config.toml
n_layer = 12
d_model = 256
n_head = 2
n_kv_head = 1
head_dim = 128
d_mlp = 768
vocab_size = 6588
activation = "gelu"
norm = "layernorm"
norm_place = "pre"
norm_eps = 1e-05
positions = "rope"
rope_base = 500000.0
rope_fraction = 1.0
qk_norm = false
attn_scale = 0.0884
bias = "none"
tie_embeddings = true
parallel_block = true
init = "uniform"
init_std_qkv = 0.0312
init_std_o = 0.0312
init_std_up = 0.0312
init_std_down = 0.0
optimizer = "soap_variant"
lr = 0.00571
lr_mult_qkv = 0.7
beta1 = 0.95
beta2 = 0.95
lr_head = 0.0054
grad_clip = 1.0
warmup_steps = 200
schedule = "wsd"
decay_fraction = 0.641
decay_shape = "pow"
final_lr_fraction = 0.05
batch_tokens = 131072
seq_len = 256
doc_mask = true
train_tokens = 673000000
steps = 5135
dataset = "wikipedia_en"
Each number is 200 + 20 x the weight over its row's rms, rounded and kept within 0 to 999. Layers, rows and columns count from 0. The size before them is the row's rms in percent of the matrix's.

# layer 6 MLP down (transposed), 768x256, rms 0.237, rows 601-626, columns 128-191
102,179,147,230,178,178,202,170,232,193,217,200,196,203,219,211,238,215,175,204,191,198,173,160,188,194,207,186,223,177,219,223,232,212,177,198,211,214,178,180,193,223,257,207,199,164,174,188,202,205,175,223,178,188,184,210,242,209,225,185,189,204,209,222,170
100,219,195,178,186,205,238,180,171,163,153,187,208,180,199,228,193,215,206,227,243,157,202,193,202,221,209,183,163,209,203,153,231,186,235,195,190,176,200,181,210,171,194,216,200,183,191,227,207,176,215,212,217,185,160,209,167,190,211,225,225,185,197,184,186
094,185,146,230,182,199,208,208,177,188,187,191,209,205,187,166,215,198,189,195,208,213,213,211,176,203,208,199,207,184,183,209,233,220,250,183,208,177,211,202,213,250,237,186,196,202,209,209,222,229,191,203,197,218,175,249,188,200,231,192,243,201,228,225,227
102,195,187,184,176,198,187,186,182,208,191,232,202,210,221,196,208,193,200,199,208,186,234,219,207,242,241,196,197,188,173,168,185,199,217,187,200,183,236,185,193,178,211,166,163,203,209,178,214,216,230,178,215,212,211,192,173,190,215,189,220,196,212,201,199
093,216,205,176,211,181,180,199,178,177,236,191,216,210,199,195,199,229,193,199,206,193,205,184,180,226,193,230,200,164,167,186,198,187,201,197,219,186,196,205,249,210,201,208,229,208,227,213,170,211,204,204,193,216,184,204,185,216,200,167,217,223,220,187,195
105,212,203,231,177,210,184,189,195,223,245,215,201,190,183,186,187,169,173,206,197,208,179,218,211,191,191,195,232,208,239,165,196,233,181,170,165,211,211,182,196,179,183,238,226,224,190,208,212,180,222,206,209,209,189,237,195,171,215,216,198,204,178,221,193
104,201,219,157,206,209,206,189,213,171,240,186,216,188,228,188,202,172,214,226,202,169,191,169,217,229,208,160,163,218,199,227,218,206,164,165,196,207,195,162,177,213,197,222,187,193,207,180,180,167,201,169,220,217,221,188,250,220,202,187,212,199,189,182,203
101,215,202,188,207,169,257,182,206,163,185,259,192,217,219,183,208,205,181,195,204,213,190,193,175,153,207,200,177,254,219,176,237,203,196,203,189,219,221,199,211,196,219,233,199,185,223,165,199,192,213,206,169,202,184,183,185,213,188,215,175,173,180,210,221
096,211,213,201,217,213,216,172,169,209,190,180,178,191,172,188,184,213,192,175,193,188,171,252,193,151,166,174,206,204,200,197,190,194,207,176,168,224,210,200,184,180,237,183,207,191,205,194,187,201,195,202,210,197,216,205,209,207,199,195,226,193,171,222,200
097,178,192,206,198,174,182,204,157,198,192,221,199,199,155,197,223,189,212,200,209,206,181,168,220,188,220,200,217,176,209,206,186,178,225,211,195,194,183,163,192,196,156,171,189,210,196,184,185,162,192,181,224,225,160,195,189,205,224,229,223,169,195,171,186
093,199,203,259,227,197,197,214,234,189,194,165,204,221,223,188,185,208,189,227,216,218,173,157,173,199,201,209,168,225,204,207,185,188,197,207,163,194,211,208,213,230,206,208,191,193,193,190,186,229,185,207,180,206,204,193,161,227,190,169,195,212,237,247,205
099,212,209,193,150,179,164,191,193,185,188,204,176,219,167,219,216,226,210,186,202,173,193,204,238,177,218,181,161,213,202,190,156,185,184,203,151,197,239,188,208,189,162,201,175,178,238,204,201,183,204,194,207,185,218,185,215,185,222,201,168,183,194,210,220
099,194,199,216,166,202,220,215,201,186,204,152,201,235,188,210,214,175,211,223,185,211,236,212,183,213,213,226,186,175,177,203,189,202,219,213,176,158,224,191,252,197,173,213,180,229,199,225,200,192,186,226,190,185,190,179,194,191,189,213,193,221,211,217,188
089,191,181,148,168,197,191,217,172,230,197,217,194,184,206,206,195,150,204,207,232,211,174,202,183,194,216,191,164,184,174,218,209,223,187,198,192,188,188,190,213,186,182,221,200,193,216,204,194,178,224,197,214,187,185,208,202,203,201,217,209,194,197,197,222
093,197,225,218,171,200,213,173,215,168,181,188,197,152,198,216,215,196,198,206,216,160,164,215,204,188,197,200,174,180,213,220,192,208,175,195,178,188,210,191,216,194,195,159,190,226,202,204,181,184,177,225,202,185,195,206,203,183,188,220,189,163,197,198,203
088,193,172,227,182,162,200,174,203,201,241,195,175,217,176,211,171,179,195,201,206,159,169,207,209,214,192,195,222,206,179,195,186,195,183,169,210,200,221,193,213,216,207,183,187,222,222,217,236,183,220,224,176,212,195,205,158,225,197,213,203,201,180,186,178
108,188,205,251,237,219,207,188,171,218,217,206,216,206,213,236,169,201,170,223,206,200,203,199,205,170,215,250,246,180,213,209,209,213,219,192,196,180,187,189,181,201,205,209,199,205,171,171,217,204,194,224,180,190,175,161,189,193,182,238,220,204,222,206,162
088,213,199,200,216,173,179,226,189,226,184,193,221,183,185,214,224,208,188,225,199,187,216,192,177,214,173,197,160,181,179,163,184,218,217,165,166,178,164,219,190,190,201,173,206,171,177,217,149,196,199,210,176,178,174,235,197,203,189,186,205,212,218,191,172
097,204,197,153,179,204,208,185,188,210,213,158,237,171,191,196,237,236,217,207,206,204,187,213,214,199,206,165,204,228,179,199,233,204,205,212,206,210,224,215,186,210,193,172,204,238,178,162,202,220,163,178,205,238,182,180,191,216,189,201,222,189,186,191,155
107,204,200,201,172,187,215,230,218,211,153,202,194,221,212,204,192,214,194,162,161,216,212,193,207,195,212,181,244,190,213,199,223,190,180,243,178,202,191,202,215,185,182,215,169,219,232,210,234,217,215,170,226,204,211,207,213,196,228,180,196,195,207,233,217
111,195,228,236,163,181,202,173,205,193,203,209,197,205,217,201,169,178,212,186,189,151,206,169,209,235,141,181,205,198,196,187,230,169,194,216,209,219,223,161,176,169,168,206,210,202,196,238,232,205,199,210,159,221,200,208,204,179,215,162,210,195,231,175,214
105,204,180,225,199,179,188,214,241,204,209,232,182,207,194,181,216,184,187,208,192,152,190,194,175,200,189,190,189,205,169,211,168,220,198,231,215,193,185,156,168,183,228,196,223,142,167,211,207,178,174,217,204,245,200,184,192,208,222,157,197,190,231,208,191
100,207,224,230,197,158,206,217,212,170,190,187,188,234,202,200,194,251,166,190,210,204,196,159,214,170,178,219,199,191,201,205,242,181,178,192,171,213,215,194,196,185,222,188,199,204,206,207,207,220,242,222,208,182,172,183,182,235,220,222,211,194,190,184,181
102,269,212,198,226,172,203,204,197,224,198,171,227,215,204,187,186,178,175,188,211,200,230,195,176,187,226,213,244,180,207,218,184,202,203,209,216,160,235,213,203,208,208,177,241,198,182,201,222,194,202,219,200,180,199,201,215,179,211,213,183,215,186,182,204
100,209,218,202,252,160,173,202,243,194,196,186,223,177,185,229,161,199,188,178,162,215,178,211,233,181,221,188,246,211,196,187,182,218,227,179,195,214,230,177,200,213,171,228,241,218,206,207,218,198,219,193,225,189,219,202,218,219,169,225,182,201,190,183,206
091,205,182,166,211,208,196,179,208,213,204,183,198,203,181,179,187,215,197,214,205,190,186,234,228,180,196,224,191,224,182,161,187,216,215,210,179,208,188,187,192,231,207,206,201,198,203,172,188,205,193,178,179,188,252,205,218,213,214,198,223,165,204,220,154
# layer 6 MLP up, 768x256, rms 0.22, rows 602-626, columns 128-191
103,197,214,187,188,196,226,196,194,182,197,135,172,206,195,220,175,214,224,226,207,187,185,196,181,201,178,233,142,191,179,205,181,214,210,182,203,216,214,203,169,213,218,202,221,211,202,171,179,197,165,254,172,235,177,179,182,224,222,216,188,173,221,194,183
095,225,224,195,236,194,211,160,233,227,203,214,176,169,236,238,195,182,203,214,202,179,177,180,218,204,195,185,205,195,198,181,164,160,148,186,221,197,179,217,190,186,175,186,203,233,215,184,180,189,209,215,223,210,232,154,212,238,177,193,175,225,232,177,166
099,206,233,174,177,220,213,203,205,213,180,189,191,221,210,175,254,186,188,227,222,204,197,207,185,197,213,225,169,177,194,195,197,199,195,171,206,190,171,194,170,219,197,149,201,225,184,179,211,234,199,192,185,240,197,193,180,211,224,193,168,179,200,180,174
096,185,154,190,176,197,185,154,197,188,176,190,216,193,202,183,164,181,230,171,210,205,203,197,174,213,220,226,209,218,189,203,190,206,238,201,194,215,185,176,175,234,203,178,214,171,196,234,213,214,210,176,193,217,207,188,183,225,212,249,214,188,212,173,191
101,236,204,254,179,176,205,235,208,190,194,187,171,194,185,227,222,184,146,195,177,204,191,196,205,215,213,203,183,241,206,211,211,183,217,201,205,182,192,185,195,177,218,204,221,199,188,211,239,191,232,208,207,171,202,190,223,196,202,178,205,211,184,196,192
104,190,188,226,204,188,195,170,189,190,225,227,203,200,177,190,176,185,216,173,201,208,183,243,234,218,230,207,167,206,218,177,187,201,187,191,201,222,152,188,195,177,188,168,188,182,218,208,199,197,239,225,183,190,186,225,189,200,212,183,168,193,205,222,201
102,192,195,173,148,173,245,219,196,190,220,223,218,190,218,190,203,197,232,191,198,182,185,202,218,184,167,184,223,210,213,217,210,210,216,220,215,209,209,203,202,229,180,198,182,228,199,185,210,207,219,213,188,178,202,191,185,215,213,192,207,220,190,204,159
095,203,187,219,187,200,223,218,183,213,241,220,209,185,196,203,151,170,186,184,182,173,189,175,191,190,193,185,205,180,193,198,178,199,184,216,215,210,223,185,171,201,243,191,207,211,168,159,187,158,206,223,195,157,233,205,177,206,205,194,231,186,195,221,146
099,195,214,181,201,197,175,191,191,207,227,193,181,202,190,181,189,133,205,206,216,194,195,185,246,181,197,214,181,175,201,217,198,201,182,213,192,198,201,195,217,199,190,228,206,208,200,184,206,176,185,184,206,193,216,192,194,230,179,217,217,198,232,170,185
098,204,213,208,204,183,226,178,181,221,208,191,180,220,154,206,220,192,195,203,190,169,186,208,197,208,189,200,176,173,182,193,204,207,214,208,211,218,171,179,214,198,204,165,161,182,193,198,202,193,202,197,180,174,219,238,216,168,190,210,217,185,206,192,186
097,196,184,173,221,202,192,213,205,212,221,208,164,225,212,207,178,155,147,199,237,175,183,197,174,176,219,203,174,186,220,195,223,211,220,200,222,212,196,190,212,203,187,207,192,191,174,190,187,130,193,198,218,196,218,202,203,218,189,214,240,213,197,200,202
091,189,191,190,215,239,210,168,192,207,194,201,195,205,203,217,245,201,189,189,208,186,205,213,215,195,169,205,187,193,200,215,193,202,201,201,193,189,197,185,219,214,202,160,226,177,212,204,180,182,186,191,185,203,233,219,172,222,161,170,201,222,207,144,205
096,188,217,241,205,188,208,209,214,167,209,222,193,209,190,187,197,241,180,202,177,201,191,221,201,202,188,184,239,235,222,176,215,194,179,193,192,216,188,238,204,230,207,157,223,189,212,197,165,223,185,221,212,244,217,227,201,191,214,204,201,208,224,181,197
100,172,148,201,236,199,181,238,199,200,202,238,170,246,188,189,197,198,213,180,207,221,210,197,199,201,193,201,229,203,186,204,190,239,214,202,201,183,176,199,234,211,220,226,218,187,211,199,222,172,185,184,196,205,192,181,181,227,203,223,212,224,185,177,203
097,241,193,164,220,211,216,268,177,195,187,187,240,205,193,208,226,212,213,187,209,215,214,216,202,157,165,186,144,206,217,159,226,215,223,215,190,179,169,212,213,172,221,185,210,191,195,231,195,197,207,208,233,192,211,214,176,203,192,166,212,223,176,205,193
106,186,190,207,170,209,199,227,167,180,203,180,189,208,209,175,217,180,203,210,196,190,170,196,211,162,172,237,226,225,219,210,217,194,194,182,194,247,196,198,190,176,197,212,208,175,177,175,247,203,195,195,233,207,196,205,197,184,176,216,237,223,197,187,179
090,200,203,184,189,243,215,193,220,160,202,191,166,188,227,171,147,175,195,164,161,213,185,208,210,164,196,209,226,199,195,203,196,175,191,212,191,200,217,207,182,201,186,209,209,238,208,184,219,208,180,192,232,229,237,177,217,213,228,194,193,160,185,199,229
091,180,224,217,199,188,216,211,185,191,207,217,180,218,220,176,167,192,185,202,216,207,184,174,209,206,208,233,213,169,219,243,183,176,176,242,191,179,205,207,193,217,198,213,198,172,212,224,164,193,217,195,206,195,231,203,221,218,243,226,186,241,202,205,237
104,223,198,193,195,211,216,166,179,178,202,186,192,195,178,233,200,208,185,183,212,197,189,205,190,180,167,219,202,229,191,208,192,190,198,195,186,152,201,194,217,188,196,203,204,153,203,240,229,174,176,168,235,174,176,185,189,196,184,190,195,231,216,236,203
107,192,191,152,184,201,193,216,197,145,177,173,191,204,196,234,210,193,185,190,206,213,200,185,192,198,227,216,204,219,205,218,215,177,208,232,196,178,175,197,245,186,211,169,199,196,214,221,221,216,198,242,178,198,200,209,215,223,179,204,186,212,233,166,225
102,230,187,197,232,184,203,214,183,167,238,234,191,195,195,204,239,171,217,197,202,215,203,190,177,174,205,215,190,173,204,202,213,204,205,150,162,197,191,215,223,197,195,192,218,215,200,175,204,207,212,176,187,191,172,180,192,192,209,202,198,172,234,230,157
101,179,197,198,198,209,220,182,224,172,205,216,185,216,166,230,207,224,203,211,215,182,190,211,176,188,202,162,185,216,186,201,191,183,182,176,206,183,202,208,194,209,224,231,196,192,193,214,187,208,201,202,207,204,213,201,144,228,225,249,190,208,214,201,191
093,213,203,225,215,184,226,232,208,197,182,186,216,199,192,203,212,195,224,194,215,189,161,244,179,198,187,194,213,191,195,188,174,168,188,191,202,209,167,212,239,178,216,211,196,181,234,194,206,207,173,194,174,232,191,184,174,189,228,185,200,199,175,241,205
101,223,194,252,210,184,196,182,192,203,131,212,177,171,198,241,202,203,221,193,205,183,184,221,184,184,203,172,197,214,208,189,213,190,202,186,196,202,242,190,222,189,207,200,193,216,207,176,207,183,207,207,214,201,228,179,206,181,227,196,197,220,173,204,200
095,190,184,214,177,220,193,188,230,205,169,225,217,176,202,203,209,198,206,209,193,164,200,170,182,201,212,192,190,208,199,248,172,202,215,262,175,207,179,182,197,237,181,217,199,142,185,196,200,176,234,203,203,223,220,206,194,217,175,199,183,253,216,179,173